Weights of a small transformer language model: tied embeddings.
Each number is 128 + 32 x the weight over its row's rms, rounded and kept within 0 to 255. Layers, rows and columns count from 0. Numbers have three digits each. The size before them is the row's rms in percent of the matrix's.

# layer 4 attention value, 128x160, rms 0.225, rows 31-63, columns 0-79
069:112058142087167125107092153112179149134103107122161139144116120218155155136167110138158101089109075117154166082113166180097169206123145130108162121150128188153149124061131113119123105167110130119178112131100057141135111102132092143168070158
074:088092123203091143152151141089147173151120116157136124057102110147126156115104104142122130096070105149082174157116165075117164154127152132101154122137098132068142135155118077129198094159173106105153134127134142087129120104125154166105171114
078:077047100143138092098151072077130132162082124109127098121161149023123129108112097145098065178157076154173144142081093122112096099129159187183130160137146114163145111162164109150135171128134084183163155088082129193143114106172117124152129147
082:105099117110138116166115124166063109103104175158170153082096137125098098132164104172091143132068097147154078162153139149145125140072085174111090062104140164107139114071168115092143120189151065067078143141150137136133170133136189088138129171
087:103127117120138167155155117091082064190142079079217180137105119134141136172083113147201103126066084168158134135108088116140167182065145100190112114122114098130129143138118091145103133179127151085115115104129148137180141108077150131114164168
086:133154140095143159039158148112130134130173112160102150145141176197153124134141111146175131103095090171135111138088152165142178085127167060104099161164093138164164150142184103230114173134092128142084138149174132072152108060118125145114109112
090:136108074135076071175105137109107084119158124139141086077091076101088064104084118134142164095102142105140124096095081169132131122119183176122099121118108099176088129133128197138126123111176057186135134066158152124182110135136150096124103161
091:122137148116174118121125178129110141137147168089123093128110188110112107120167158097144134153166101122190127155072137109086119116120137161112172169188113182110141129124190150150124128058106139178152127090090111136135069141076138110206118083
082:105112087065133194099159162085135145135129134147154142120090115145149145115028135088148110102177135117080161063118120120075107124151167073119174176106154128113095094095063110127105103049112227095156146152132092074125124139146134131163147093
081:162161126104096168143130089091120147100105137120145110094109173184137077134120126093118075176142107188181120065085141142097111164119142071167115194168137123115177113123136176145136162133147064190151096157117088174141149126126115147106076106
099:038074160098178142084101138059128169148126145153182101125138089156147152188107133157091075075173122139089152101081109103086078134142183134099116135191150158156089127134153111109117115167107144129129166149109119105112124124111114172081128178
092:127191133158141114095199107153089105107117114091057128122087157188107166094099165125177111195121096119158120074133146105117126123073100140113145084142106013111117185148155098108104108107130094150141177083088157072096080139173129080127129113
077:100107077117130082169124131123192140138116157134116138096144149097093170149162106114158170144175134165056163072185173145123116078105098104095171125048115088163116168133105174106129148120152134116117145152168095203112173179121155120142169136
086:155158123110109173160149138059094150093070114073098115173096080181125092113180075131125134161164108107109161106145162109142133058133133094174119177138151136131065098156114108080077138171119153101125117144083126125078122145127163104125110147
083:130078130144091117132134160166101134174130108132116110136141132173101055089170067089075126063145113103162122161133144142111120134110118111129144141143108164117070107142078119163060119105127157130083168199140106164056107169072143056149094099
090:189172180078140164167127188113149155123174109129077113128121132122111157070138135102154233110167119107105163063126149150133111118166135125090137156128119151117179158134137132106143132129103149116152123115109180119146108062079143061121085113
075:130157131140172139180043120166187165131174148147159152131127126157148115086086146104146125107213135080118133108140120127171114143163128092072139153082218137149082134174125203144177222158123132117096147153187092180103138148081075151124134151
085:134151129191135095128138094109121114178138097074137139133146139138179067120161060120158155133126126132147151129150064116121193152070135184079116119065123090145135128141148134100091155129121143179110151139143178136149145129077138137074115098
071:107150112116095147161152075114088122150132145137149174119174186143129178172123134158088134107205144141091129123134123125163111099119099080145100086117138126054117178113168103131105113169133155098122148149116122081102147063155122140062110157
076:084126163129091127118064133164191124114106064107118150097154084113102203096065170110070160099119169147158101119164155124144086147137102118108141041135159127110168153120081086143143064093132124102117066119158150136066132108135078097125143129
075:097142139100110071087122125089187114097142141107118088151105108092134123113158163108125096156117171108104136115134104156109156076116102103091116172118109157175165106125107135111168201100139165088140076073170104167113132117136129159135085112
087:160163161098141140142106161139191157098137172139017140154075149071096209137156157148097148111117133102144128093134105147140188108141076107105103117106151114135189143130104120151090147100132142176127128154162143127135136090167093138077179112
086:129119108108156059131145131098101156153117118176079077136143113100110074212184141087127139130090134174101142192116068121135111091109119140160076103105103179119130100140130135111142157102159183042144108132151119092161117101124117132139144148
082:127165141125131125129144166115120083134147196140124165164164166133101142136123135119117136100108069101128110086198157122177161104110115132106079116101103133159145160066109065137106154148158101157090179169122125187106089136117094097180141124
088:108143086218137105163150123127142113112158124101122129117177128071148140025166182076128113081139097084094211125166147127137098138096101158109158143150158102131168141110077113126120133107140137144154036070113117202141082172103137149115107100
085:152060134116083148160103098120133144164094211130119136123127070190124207140163093129174129146092101084149120139167164082096150126174138173136144170115111174146113075127090122039109158117115133160093126186073141140080184151085191090133181117
066:116154084150149100143113110172153194142141138105128134080150125129087126117134147167098109162094102162117074135171119142146172160134142112149135151159175170145108111098114165157078094155122144135117070110170088138234106158075141139144141131
079:050113162128127157094107091076155130082164087140070147138151095183104136065131196110163107078151083074066130141089087086149140108151104062179136127111117161145120141151124112072144106142152160166143042118102138164132117096113132136145107121
084:114124074153136135178161100119191170101161076123118119121119093138147122116050148166143048153138155133159129125140160096090065108114136142127164137160145107072103094169146162149116047123097097087133128082081152130150164147173106178133165059
087:135129094132099161177094121120070115073129109132154119154113114209104085119179099138083113136019128134149088163149152127139117095149187132170116142153087118144121137137116176110125178158105053089152084129104172158153163125079137104119107148
084:155127084157108178168172128120122091077147126107114158136091182137136142085069145121127091181153125149155137139130151167143147139169110132113179143105140089153084105095089073173136161117149103163069138154084061187072112143152082162172124077
081:141102157088148138103155129059119147154089162140146102139150139161100067153150116127138116112138076175149166168164090140117180105144113149103087156118103144113158079145118137164144108166124137164132148147154106082067180148118203111085139168
087:114101078063123171179116071122150092127116143196097161163161189091092201066156100115118109105091088136101086125140131115168181115136104112140152169041135185132101079089078139118080195145098134156096163184129147133103103144153128144121159169
# layer 4 attention output (transposed), 128x160, rms 0.217, rows 31-63, columns 0-79
054:194102081149114169152133162145089135083079171122107069043168111093140163068136112134118146150115126158125097167132145174156128082145102152177109182086114118128107140148049100126174125111143144140128142171121076108149181171132173113127118082
061:166151088056117149132087159149137094102128164105165157124144088140155103124141143130129137137106117120106040133153115152149162019112125079166078106165177152152111134170114162104126140098010129135050113128103121126119146168135126102105123185
074:138111133102132116168099126126104128124186125074153055104140151228117131152141096153111143155106120110107192139159145105113078126145098087122158115132135173089133107085093057090150118101104179116125139159121109063158181170116129083074131128
065:146128095106179111070158155120190097166125105068129099092186090098113167125073194137160076094176125150114143099095106142105159147152168093125152170117121103160028127189104122192132118134136182174173097145144119153139070112125056149103113106
086:122118154117112171109109088152164157080079153125089124091146109121097117132178130148091140185086141041077108108153110159118136073186126143087173141151173148119110166108150126128161075125140045156096147136166083173127151134166130148106117125
078:118136118137090096168134136149125166113040198133136105093150075054143166094099149149108158130113156130134120110166139140176096241111073192140179172131152092137100132145129166085122083113174114071138084132125068159139095152144131131187132141
076:086151150170185094083124103115128164142168096127092159174155191150144151164169201150129155181107202131128178102150151081105134156105083101127177109129111086120147113177176116094076121126077192070143137170077193123114085122111120155068155123
083:129107125113129106090153143111119124112112124107139058158174156185152139148076143099083150096129140087147157062105171092089094166081067115134117161105120096135108048122067100141085135126121128117106099189135109123068138080131151096081113156
064:148173179161141128160112106132121154089088133135092144134157112112140096169220136127089188127068138137141126158099152146208114053128095137140109138131126148126218160118148171130158125166138055134048117117170181135150130107134141133111109127
070:163058155133141152143151165154129093120148150114132081127103097102166161119129089092116142127165096157171145209139137140108150089148114151108119124109128171138122135056082063125123104134085182171143106163140103063139111151081149073151138108
087:157161113108108138187071095148127159075075177125070142136167201141079127138111158107099144119080101113172105146153173138177188098137091106159142144107142125125160124145102125106178132119108135120098165165100160143123204130111146129108140150
077:153077121165044147087155166175199118118166106108182156106129105076171102117136100099110130140109182173093064111076115121090180098112125152112068102143139214146148183110115133113168110144114120117075062091193113153131114130088136115112115093
065:142154163168143160095136141161085104140141057117149150137092057107137117146106150151105103135096181146105129142090086113147098127138186120155105126135154125124130111138166147176125109133115101075129114089105174070170078098173085144135102111
072:094122146130156149047143097183193090123147145163137162098139184072122117125087122071128103075136067115133100109114099139067206151165132106130099091182112118087169149102132108188148100111132108167086093131177060136137124118138131145190085096
061:120142140114173195145107113107111109106168094183085213151076155127146147153089162103135180142184177135122132087139106098094113156140141156102148155099106105120172097098163193160158136141163090073163112101092175093132171072100159175120141120
079:108129095139093123104165111149123121095099152159118165098102169130187056097134108087105155163075092167154081208144130080118203099124116092170090084178126090114125125147088124137064119126163132142083093124157109154086175179142190175203169138
059:113127132104083135084150133116055143143113113156046139137176180123100093101158132096099147200090101141216112138148205157128164094089124145184140122140054109152179129136120119076114064096132146138144107157111136130136131123075198107172176134
065:086120152070117116114102098089113151060134101123131100105091119104102140138138167142078140147102188055086138133154190180114068117145109125152158126177090097075070047133096142107150117121177107089169152072160102138154114129192134080153132120
061:109060094109131151100090118157169143121139138104099116130068053078131087150134119104111117149047116136130115188095117132142213113072128109082120113137137125176153179104127125139134081137122079166138121130142148113109119122086136100138165165
069:147134109135071130138167112091067087140122118175114211114025126083148070104181103160141110210139103159093124173123066109136167067127184140106112109111095125163129151102154172073131152136118139138139196087082147100150147165118134141136145084
062:096156141175091108147105139151100126109068151126172095122169133165107155142077105150140184085076195138136111125106144148168104201145105224143181161140179049078115113170137111165073110117135103088141087169131146086115123099150117154156144110
088:109146081183058084134157148137108108153113087190180162088124109121172055094117095127112117168147073165113092193165123082139126163161151103143115085113122132140101165167100127109151156142191139104129129100145127143113119174111134134218116141
073:081157165164130103094084085107133107120112136079172124134152129176086171098085112171169117076163129049127116048120099143146114219112093126109191154140126060104101067133150124135085101095100105127085143133122136106124103129120067137102109126
082:141086106129130151156100108148153132134113067190094150075072127139166089127136107118102145178130112173149115183143101089103128139184131105167125126129105122115157156129138141131178106156176138092169112108139127143182167137084162151148117095
086:137136172068113157121128134076104151131142084168105151152088144188126107124190068144120134184155180177164071159126167111106090094133180140110114096123066150123161112102161156098126142112074124138146183157124128091147149117121196063150162130
073:136149092138189097094132145130168077123189073146171129107121170096137111155098157093074101132197087109073139097114118142085108131153107021173124111145142080093130105164157127202122130143151090116161101139143107095170100114162073153137049094
050:122073150134131140092156171060087105122119132160137120142149066115164136112159157123161089165162119154155145109144100176146089131132131142108136115062054094150141184172117102083176143110129141134161136141039128084094102102146104113135113120
074:175172081100126132146101160113110121164060153161146119108105100096137117101126039115068096166126126222189107141129125126150133141095153161091161120127140104123130162112167143138106132130112138106156155163173086101140091125108120092137125134
077:142107141127107149119119124129146100121148153134196146144116125097116138136205065107124119109135157143121127145102085152139183053113162139099065069117107142145171203058094122093172194144066099215088160140129120115106157095123155071091121160
077:157068151144161119039178117127178102164173137105101103113109153095144168104084155117157098121236041125160151084108127139085195202119099076109105125108155179121134108081149093147088094144087178193142140163101099133117088148111087146120135080
068:130097151093147183150054104186147132129123116146111134096160120146122095158200086078116116099093099092124128145123100109124112033180126135189065080125151164123208188091152126088124117163081107111151133119166138130155173097098204135117091131
069:141161126146151120148103108119114116137133076131150158088083120081111194093131088139110134078145107136140102115110155112134098187130143109137129125118116136153082154099170129120156157096096152072128165125113153143175065149120124122163080112
079:129126124144158106137106158131115130162132093158122154106086088145157086150128161142091131189112087144122191122134136102093056166158147104179139106134122110144143166116171150132132094134195104062148108131069158120172104123112095170193120069
# layer 4 attention query, 128x160, rms 0.135, rows 64-117, columns 0-79
099:177161159170173161090101082118145138128164130120092164110132133105116148192134160191132153057074159163121143119124100182135183132108125155089133157187078103139146127150133175169096171178125080118153149168112147115127148128113077167129135112
142:066149200120121095085104095128129118104142129103159108085127154156104107066146124137102238138142183123121121128102132166147123157102117212117109103131154122121146121138079138155104036098160078125079102068159128167119113171093099178185140116
115:193131158153102128155149135160114091066067149105171147075126051183099148072172094136111159183196160088059151113125103151123100109076150154122100197085132084107190160090124146153188092117111134107148108075094123063115109114099126142089167112
092:088117161130169113077153120122125138182083149132090153105132065105118165186060153150099130072159121130139118098109080154131097120097157097139122115200045137120140079182182172140127089126129176149151109103167156116137102123188125144110142119
104:202125064127100105137237127146148092141087111141123117092165099091120137116146122124096152129141201129136139125105146089126131146097091072161113175150126168148154155169177192151110099162122120148112127104112127093134102108086170101096136114
111:106159095100136118154132093111154090110105132101133117110105176147150117116118088075104127115155100093141111149194101092129137120141159158199111149107206113091146111090089147160149165187180091067095108144107142134122130081160124175156095097
097:115151107103172103144113140150071118186136154127111097128144148133112170176168137120084091124108077179075126112131119171084108085120135097122175167155177158152174186094130125069212161098134159073128159163125102168141085091128140100180137144
115:130135110176146140068173078160121113117139136071093155080131183137120098150170115149073151127118165149128105168096096109200159161119148151091110148066145092150106118119109107184084118076111082132162120117118159089104086122117134122095093178
092:168106097106147142143161117117174145130098117123137214106115089109120132174124072098119090158163132135135085147098081082160084100129123064134155146152108119157104138156148153102177090118102154108140149127129147175136069100097166097111133153
099:099201109093078152138115113167087176089183077147130166154104055150113119186120135123126117162088149162112119132166083189134157134153144153114150128084156079122122124092073136121146093121189048137104114105078140116114157111139124152179135083
089:142107136138139024111099121088093139113151134128130126122197117160114133204138161131129151137147114093059138067106152171094146108143116153122101087143118132131131103114163150149128118097184154108151110106176129116137087161168133130092176140
107:211099078134158141144140161167069096108127077164084144118149075145141124124094094127159103150070130151111135135177120169139108073153134119181127117126144119166194175080132173152183080109127125130130171105127093125154166116118186139118162158
101:084111146085110170108125142133091104083087105185133124188100098076156147133182114120200114133153098141154146072103133086111136118072119122136142090093175120099176116068145124126102125092134158182151102115101123113138135202111163088094068156
105:177112105101170059104117115184106071122087135111148140143154133114142169147133205114187085192138154149088132105066121159132160139137160128118157131127130127131137105120161188181100097121131140083100080128111121049160136200156156119104134129
113:145126064188112107141147147145135113145152098157144126145183061121103133172110105139130100123134139111129133168164132085108142074113073074152103093123061143136111223157158150100189107156071187075151115143107133130110130098177158141083148174
101:165154164116122173131153112139176088158047145199170151193155114115153119184097136116163137118139174120130109060116195123086167133113111115141102149208083173103083141160162179164161082160059177123140114169123080158137114145105088140144164124
103:090103127108129138125192086131079133140159092119101133162162108084095114159147117106148121134100141170126091112072145103149069119124124140147093098113119127119146123129202150142112077097125148178140165105163080162109100118155203090132138092
108:197138157163146156145072173116119123175115154104155066152129142053128163157142103093144088131138092154162105157118089049146177108184134061091162092118093106084127109147155117117153184137094143163093114171162117125152162126136053125088133118
096:120124155134114122144127048119099169118185162081109183118140105066100161177093090117107081103170076160122132175146083172127177101140073088140159130143075127151067183109145148048151100134089149062122104172096129123131125110135151136090148189
118:110156124149122154184100115116083083191158110154117094200094129127100164107133135123129050127157084145165119131158133058037122095090147071085153141113118176106101128103133162123053224167086190142093154184111144159134126144118115104101088110
102:129198129171111124141166089136117152129113096068125168118106082061116124162135124161154097099092137167051095091084091157162122103113123171097103113144099136123100148144162215163106135142127135118123140089190123156096078130084153099135106084
106:153149063109134080141173138100152087121124127198122142176148129110118157125143056118154133173152070132109138123190129136137137148167146072064141120096071174141124166116160136138157108106100141140187101144060131131125103155155114093145098130
108:157179095082135157169141157115114119157119131076115144116098119097178120108145118148158102121138157111168154148078135085143076131170108134180153176146222186112157120104124161195135105147075099102127134129118233100139143165087100197160091133
097:135126152113149155147188099124080144101101072104107134129103100129149155137092166161120182151096201126108153092074119137162082187106078150143143155089150140164161129127162103167126113070153065153106137097157116080174083113089085138145131129
095:168123139078142102193072132127155161161159101081141094139059197185165107047108148088162167106102110090162159078102095083154080151155120142168081160107178126153111114169128108117124158114146096117091141158133156139118203068123069189140151130
105:030151154100114142121146091090200152058090173140172140079103100112113078078176163178103201173094129090105131047117142164128121161102144206120135161125170117133100086170098184156128077165128102123134162103154106167101119168074113137178094084
107:186187170126101110101149130105128110058139101118069155104165115091092127140133122136102108134179112154116167130144115150122132094180106150078160152120152155136088076201155098114088143075096148134120141120175132070138140137130144138108103099
094:069109150060095155124065145124094118184118147127208122111141148153167160165104153131074137129113130093182135176107127135108133103098112057115133086178156152123122121161123149089113140144180161169122100182152146091089128163116095142147093115
097:103126096110099154142155099109091132116153150124171079061177213186122119055125105142160155153064119148119102076146123105088153126116180104126041155136125149119123089142128116150103127159073162131107104133108127138052198088118142199088120174
106:124122175121113114130112131143136160167104114047131134099128107193130087173097125143164154127148124096117099147169142094121126168114136102100080105137141126141124096097122093135115116096127131136138109079143104151132146157095122106133165161
110:176071147165151105115177090137112089109146148134147162154173082081096150123173120117121114147153118174140101106120101215079150139086089086118185108138061141200123141132165130110110083097081170113152098112132073131173129128052185090095176186
094:074118131092106166074076110091127158123170121138094152118135154110141145162103173123062130113125098171171151108181086195100176111139149078060149093210090138072104146162150143068176114120138142130103136173144141079083157109131156169115153202
105:079127207160106110173141131130169142135125117135179080106106125112150100078131089130139128129216093080192139128164172086116094105144163127147150145183114167132138116116118164120142125137099149161117158117139156218139076148071045131131126116
096:154147184171116143146089136126131043098102108134138134180134141121113120197113121092171147093106120152156137153144082109115114170141132150141140114140112154145113195074122115139128168212077125085123064153073133107171134120132093120092069091
095:103078128154109090159175114168050138121142089108102166169148124128083155097108158167133089156151130140097139090103134143119159104145119092116088129047097119179106129079118112102111090103146162170175128126094141101090126094177098131143146111
117:108113087128147117133158108113089089122145119188117171149162159121124146179124157113123084149147108134140136114162117135082103089122128055140172099154042133131131152171161124093149118117160145089148074138108074166136150086169182151107151179
105:118098086120068125110135108069124113108130171173119121170140152111152147162125112089145099106071104175103114101070091103122183140174126055102095177159134141140122154094160156119105112149072158174115096132118129119137186144138153133079124186
116:124158126156129130125144151104100166117128119094157141108201151149109123107123146150143096171168208150101130072085153075132106105080114109133074118109116139158102203172145117078169140110039156145162137083137122133084162100094133120056148131
103:030165119086111073092116124103132110116117143155061135143092164158125105173173128141113183096145118125106127128104124121103172105133189136138073114217138180159102100152111119141106135140123152129087182117177132161087163140127162153120129165
109:132139119144112103093148101155126118110143130182091194103157140108075146153077164157102120102088070132074096125155133191123176107090162119100106143137140102185129167137145118044135103124124193128142118145133116171088124096101129119161144116
100:118143080125121143102155074134125082105137065156177171133212082114121101187110164191044133158097162119126136114151129110121127075102128143097116127127105046113102115173127115152160128112101138162132121097118124101087156121109140137094172222
104:127117139089122206186164125165148163194071064118120174125119159135140113113127188116115143094096144109095094126133118125165114132111169136155101180147202130067166134135125137150117129169185136150060130135153101151125068131162115118169129131
088:123173150169142121153099142119100133139132103139155153174153084085107184154105066122140091126132122136194127166211117146107109116102146091098116094117071102118109150150146093093150120133118132077163164108170139143145134108096180110148109094
091:107134137197164109043126154092164105129095164156128099129150094174102128105148152150136198174190143116119146145130153085151114151105116170130065145169115147131195109161145120126118115129119134141117109097126137111116139165107097159076089119
102:149147132122125109136152087147090070148141131100158124118102062129128126144107081148080146166162101117085105148169108054137121129109150104133143118140162138127090131059119134186130062138100133069180163078126144146130096093114126161112163119
110:122121131141124128095144108140109136152142119117133166068153183157126070169158101193116148200127131110127201131086159095131092143135132135103159141104112161201072124087132093113114084052134169121125123119107145065100115155134161131151140091
109:146073152116113098069144083089106160107144092167141139116186146139080098111101147120157190158116145145058148077138096097159115166105066117089100103148146044118131104194176155133072118140119131176106140088134143079117167124137105134091158156
094:106125146155111155195130142111120205160092160136175081119096075157114133098200119136134132156164134126217115161084144193077112105122164167142121122075091140149196130131133144136070165075185070094153177131094107105159130145069179112133101101
117:058088068131146070146101130119168105177141156148134090157093158125161144201140133126102125113059084078143136100144143115091162116172182131150151086160127097116104101161101130082128183150148156063093119190124153152123188101160185187158133095
112:122144188141120119181157128123118130135116118084153078111149114130125111097176095150087174163142157115126110106055140019152162115083121124157144120050150137098134119108151206080151121055151121179121122046168143134182106168124098144107147046
109:118119136154129091161126128137107143095113117093151110121071184118144099055179173126117126058151133096115119114149171169129134185109103207149128160112153061152136098132080090162079132153161068116101146120172157155083090091139059154103110196
107:094097131075149145130073131078164140072140101121157079111081163141165122051143130177125146130095119129121181110130129153124129112155141204129111124120175090116127051092114153112086128147141123152116138142176150120080128163179128211132105138
112:152128143164115086160186140147132063117134133200151106165131187138149167101111124087128121145073089092121115145145107078090117112116119129127127170156105130113185169076102100058170121159101139128118068177102067151172154120165157096133154132
100:137134142101134149152106111158087099108125157131074169084115207121112132159097141124145104112067143171126111133073173194140131186173120188149135164144151097098081110077118153199107129147191095178130099124105131116172136139140126105199125085
# layer 4 attention key, 128x160, rms 0.124, rows 64-116, columns 0-79
093:060078106123118066101152200219126093107143116158173116113133117168128158089109172113178118168141138137117122163136141068106145157185126172107132186126185087135115124086145102128139118118125126125135176113135101111100122161126134141145118122
120:099136037193107092160198131139117140146151128097176127098162135084135160157162121165170081165087187126084172110132132171162117175128084157125143135105141085131100169118163103163085157098091163133155212098103141117171149126179138109093172159
122:128099072087168146101082082154157111148174114082106118140125172098156098216070133163099053130065121170146087126096122077154121136149106128133147082117129164171102132147122113096158117096125126144109103161148107102146153163188104148146148166
090:159151088139109147135126153146183147167165178080099104214118188141115117114157082081184166097091117140110119095155181045141154156086085165133112169114200146105151189116090099110126149139117129083136192081083087134110121090126059171184121115
109:115128098124155153139080136079143134121146124143136119102090127188164120192116149196085085165163079136115122091156102097140120125159168107131132127126160086144136126134089105121194187133142158184181174125126132192085091153099023164140164195
106:092172158116089136165133143129133094081151118118092202110073180122139106077112120111156199155160116126182119108089102144102092138119101152039141144129080107114100062123132133110114111046088097150149107121143156145135098136101145071180082113
102:116127092118161164168157128138150107077122109157127062124090156083200127131127120090233113144095114116218131110130096101131127164143143084138099151077087124195140143105090171134124149103141157143074098179099112109140202179153123154163082141
101:170132108146098102134109110109128121151100156174169122146146111105107149147084131122160092191092172124095142116146148100113191143140164085109142122126115141149157176179145185147165117131162143098122155094082128128114209133128092124104187138
094:138146137131144096123100134103098114079137154128124100148128147155121139142077141146160153100141151107032146145127157087108120115107166113129148122130126092099130157080128076168152094178137122089109130135084094113109158133168048103129123059
108:143147117144111105140130171127112114106078115112128117119119170143132114000146090111099115121138100125107115163130084133083108106136129107123126131163108126130111105199143093121099115150094161069124113110184087097113132152112159090085081114
087:089082167123097110135169128132088119212164123106156116124052126120097150116177171149092087127119148161123158159140122093141069144109175109087160172107158129173112159157126132122127090135060083124140110162161113176084146125105139156093103062
107:124180202115098156149096110148136107098146180094126115163142108114088131186151139056122190143147060116166137110154155096081108139103114089110131126107106200126139137151133098104151133126157144052128083157099123065159117121114137164160065202
106:126182137129138100083137099128143086154173155006141085120151183100130080128144162136139123130182094117121136109160104117155113126157070172094163142103110124079109090102114094137127151139121164086113121116148118124148153045131064164147142080
105:118079138136118134093152090086120091132132114165136124177130109094063186160118145176064089120152171169161105172161069151152097159144083111061141114054142123123125117143141072139132098148086130125073119173096166122104165100161104135151110116
103:186106101124193180154126100134185133128070180175122183140149117105110163164085100136123113114185039154134137117121135162187138106202169052196087109137191140124113138144201116120124144190133125133122158186145103149155132107132158134137116148
116:141074112138131131126065153105147147134118131093164081164122093128191137098151123156094060152125084109130139162125088093144122163113160154096186085119133077164148090129104083074099169179137122180119109131166117125150157161115135107120129117
105:210091168187155110090106094170168146151099154116119097118159125154116120133123123121105120140137080156139125125213150041138169059108127080130052100120122148123095165142105069118159137167104149093166131154088144116147103098110094162059140113
098:156111116129132146086118139131166076148091114198113134120131156180128142113089141119120113073136085043183152113127173105128159153146130139172059141118123140119147113036093108149171154155105112130170153153110100091115101149155136173168095084
092:115064072128189131097120157092091067135078126181119106157122128150133126123130064125186112065077096179143086125167108094092156114157151097115155126130093076093213131157166138109118142147122123134140133169086086124096146156025186107132107116
110:171112122097143159147139159171168122137131156090130185113080116116155146119125190079111182100145131116157135185109066072186114110113156115190065160149126060129156119150064143162190082160203084187115107168174137173085142098103112128101154115
091:102023137176149126093102177133169135160176150160139135143131113156106107091137137105153160145089157118142097119178129096149150089147119117102097142088094072129143150101128085099137098174081053161170129122097130090108138114080124115092153124
107:154110140133132167173123142135119137156100085143120138133084111118174133136122164159146063136196133126149127111103122108170096079102132099162172220149146122115127150078124114153140115123140135084070125132115077154169169138118116093170140102
092:107122150137119149112084152109111106105141112126159084115156094120057119073108101150175164124172082129148112167151138003089163180074090116106087092127123071022102108144098121121154177139147154142194198081154160119125122108136151149146143155
102:103151188126115127118116180133131186158139163122127105121162101127102107115160129155194181098150128167051098101171122167113204143132184149117104092190088138126125158170172187076120156142102119113153134084098128125122143179132164159088155158
096:135123174195101142073128116123164131083102205181095123041106086163100118141156145166102162147187143114150113197133111158110162144144103135117129123203126108138167109155115163127122149164151158139147146138159113153148048170096155096133098177
095:162150105159099123155119165221072118149140086121115130118175129147189157136118150111108106092118178179101113127137152115133107119102125158141119136146117116059153172098108056095150169078088082099139111091160155116166065118172120106119164121
115:099072156161096087132116126139047120195113131135145054162123131161085143106133157096140138106098139111124140120114152167102150127096118104057181125153125115126126136143133168116144133139172099087096164180150144168080081075127128143159125090
098:100124105135115094158110157088100114117125122096130073144119141146157131084154093124133143114103060111157166107133108120073058159154170172146134115101136089119131089084081124135124104089119092146149149094128174178120125142114071072135111116
095:166116124075126102168139151175112157068094160105140163130143151033076115129105076122095119069159108184126123153070102139180080116182093168159131144108087138056103179134130111088161077120074111148138109069150080120134096124154146099156129120
097:119115127188092088137125090147132101078158095127122165154140104112082138078178153208081090071124156129109152162055111133101162079180110142177138103152110088158081114138154129101132122144113120107149136078132119089101121127095060041091177097
100:197109068114173155171108165117088124133110131145147131136134132099143177181105162127182113117165063131116144161102145147194127128157154092176129142068146116132125128106160169128219145217111128141146145165056155127105126130118085163122118129
086:151113084150109118148165172090122077169067108176107112154148178161160104099144066146106047086097113084090098137080166102145110075169097135208132162138124083156145151136094096110137143171137172145118118127140139216121140121116151103133092102
104:145155132108108133092081122110135110106169153135087140117186137155105119163140164136118159106098145096118172146081068144174105151105084180140072119073136117069094133090151064156140148096130101104170113085141124099152135108134211123107130130
083:124110108127141135155197148122141086110147154090112174162122167170132138126122123111087158144141146127200139132105151103136166124145133167089141148104168139132153078090155107142082136103139173155074162140134134048163178108131173172134173117
095:153165132156123156100127162117190133136091131140109141131137066102139158122124086084156128113118129142180114125158162100161112115126118102143139068165136143136103141147164122111136080162129148125137110094088131154114136168075123137120164100
094:119114174114156113167089138123080108169086125080090120130080067123120152101073130134097157103134073111144106170155089107157085133106163131137131102128180108140140121094088110196044084169121178128058200157073136140125146144110106086121118091
101:192120115124148146100078137134098125182118171139129156117130166116082118133119126167142096104133074118111097154139150161119114125151089097195180121085154185114140134151135131162163204085165154105122209133087117169096144071106103162178145119
118:134131095115193109089098110127119097080136176177140138082129091076085142186121095139067065105066051119128109174144149115127153118195115122122190125166108122115109129098110074125151138113139125160147169165117131078161115129153105121080118214
098:185146132138123150082147122178111141084159118020138150135158189085112109073096122122138100157137162170090102109120152106059072130117062107118115174149116147091140146161109140142095133121160130123111069102158128129192115068168111162111132117
100:086084056136135136120131169124092090116093121126117077144146103118173176176123083098150105106087103157160097108107173141131126117204110124153096093098083144121160167114110164179146092113161096073121090148033094160111133095107125123131049134
103:204096119150131106131123109157107142163148162104091126087181127093098126137106152130173092141140080139058153145125129164101125165138135103106190063085121179144106155162164143149137077114059112083158168099113161144127145080153128096102132125
097:111148118182051093097120111076144116085160134107081122133120136146148104124149093146124189123158159055112124057133129164147201133139110151068114060121117113193118094154076163105104134133120137157106101108131154141043144180112119123121127110
090:138158100063172125108079166098120137101079097157090107186126114143133141089105191139109191123184068098115166127082188126136104144159111124178159158137135177110145071141133098142108130119119137147131197167057131079164161107142080086154085166
085:125126138118109100111127137106141124125172094082131143146158160146108129153128053115085105142121170106144089126136113164125104103165105127116167087131143106126097140093085072151127138082157054147108144147075135105170131094188140084074140159
095:144156140119138127145042118134129136137104130137074144113164146112140094159111153155178110107168091159150154113087106144155115094153116099168115107113101115098115130171186136108154152109087085146166114120139080053154184114149116096095113113
104:125068133161111093108092116171123077114120108122140080160139098130111174122126175137092073148056191169123107151174094117137143130139130114140114152159150096104179159194169194123141103197112142130112129156114168139146122151091108169111191175
101:120117119170080115176151133125120168173106174165096184069102089150086135116136140163139080097061151137072080062140058118164178085147173123183132153079143141124166167096129130115159041068115109127145096148074104190107089066128120122113141101
110:155200091086117141080131113107143089133124118059141165142159158103155133183081108156059133148156170115090125183156160095168113175159088151103119098175169158153069121090124101122184096150092160130141109101181162123105104150157145097135175114
102:161202209118121160090131152136078089131116088153099143078131089089114144105116168067135138144151120160110135101112148066067111097101106073145082164152126181113141114100091134141135119133075137139129120132137116140113106106084099103134084099
115:133161122119152090101081094169109078140161145096181166138096169117134158151121164145179093136111132101111133170146098160178123164114179158126106090160092039124136087092132100164133118144165096088099186130127129087121121114165101102069123132
096:101106096117086191116121106124178156125182126169098138058147084155193081180127091136095149132159160129095118064128097144100178098094139134105133081132139089114140111137124202175131144093157130185180092108152167158071115145195124158122180116
100:126151169169096107087171132160120136165165071126126153177156118146125115107178156094158132075109239089112115137170123139108129148128097180070131175123127137083128134164085128164092096101107130111122063086195163126115093118187143113152164117
093:155168091085139163133102160103133175167154115086079192113084110152145060143131159117094138111165134147188148165126108219126133110177193127170133115120161117147130119176097154162067152103188157123111153166123137143070170149121150117141131136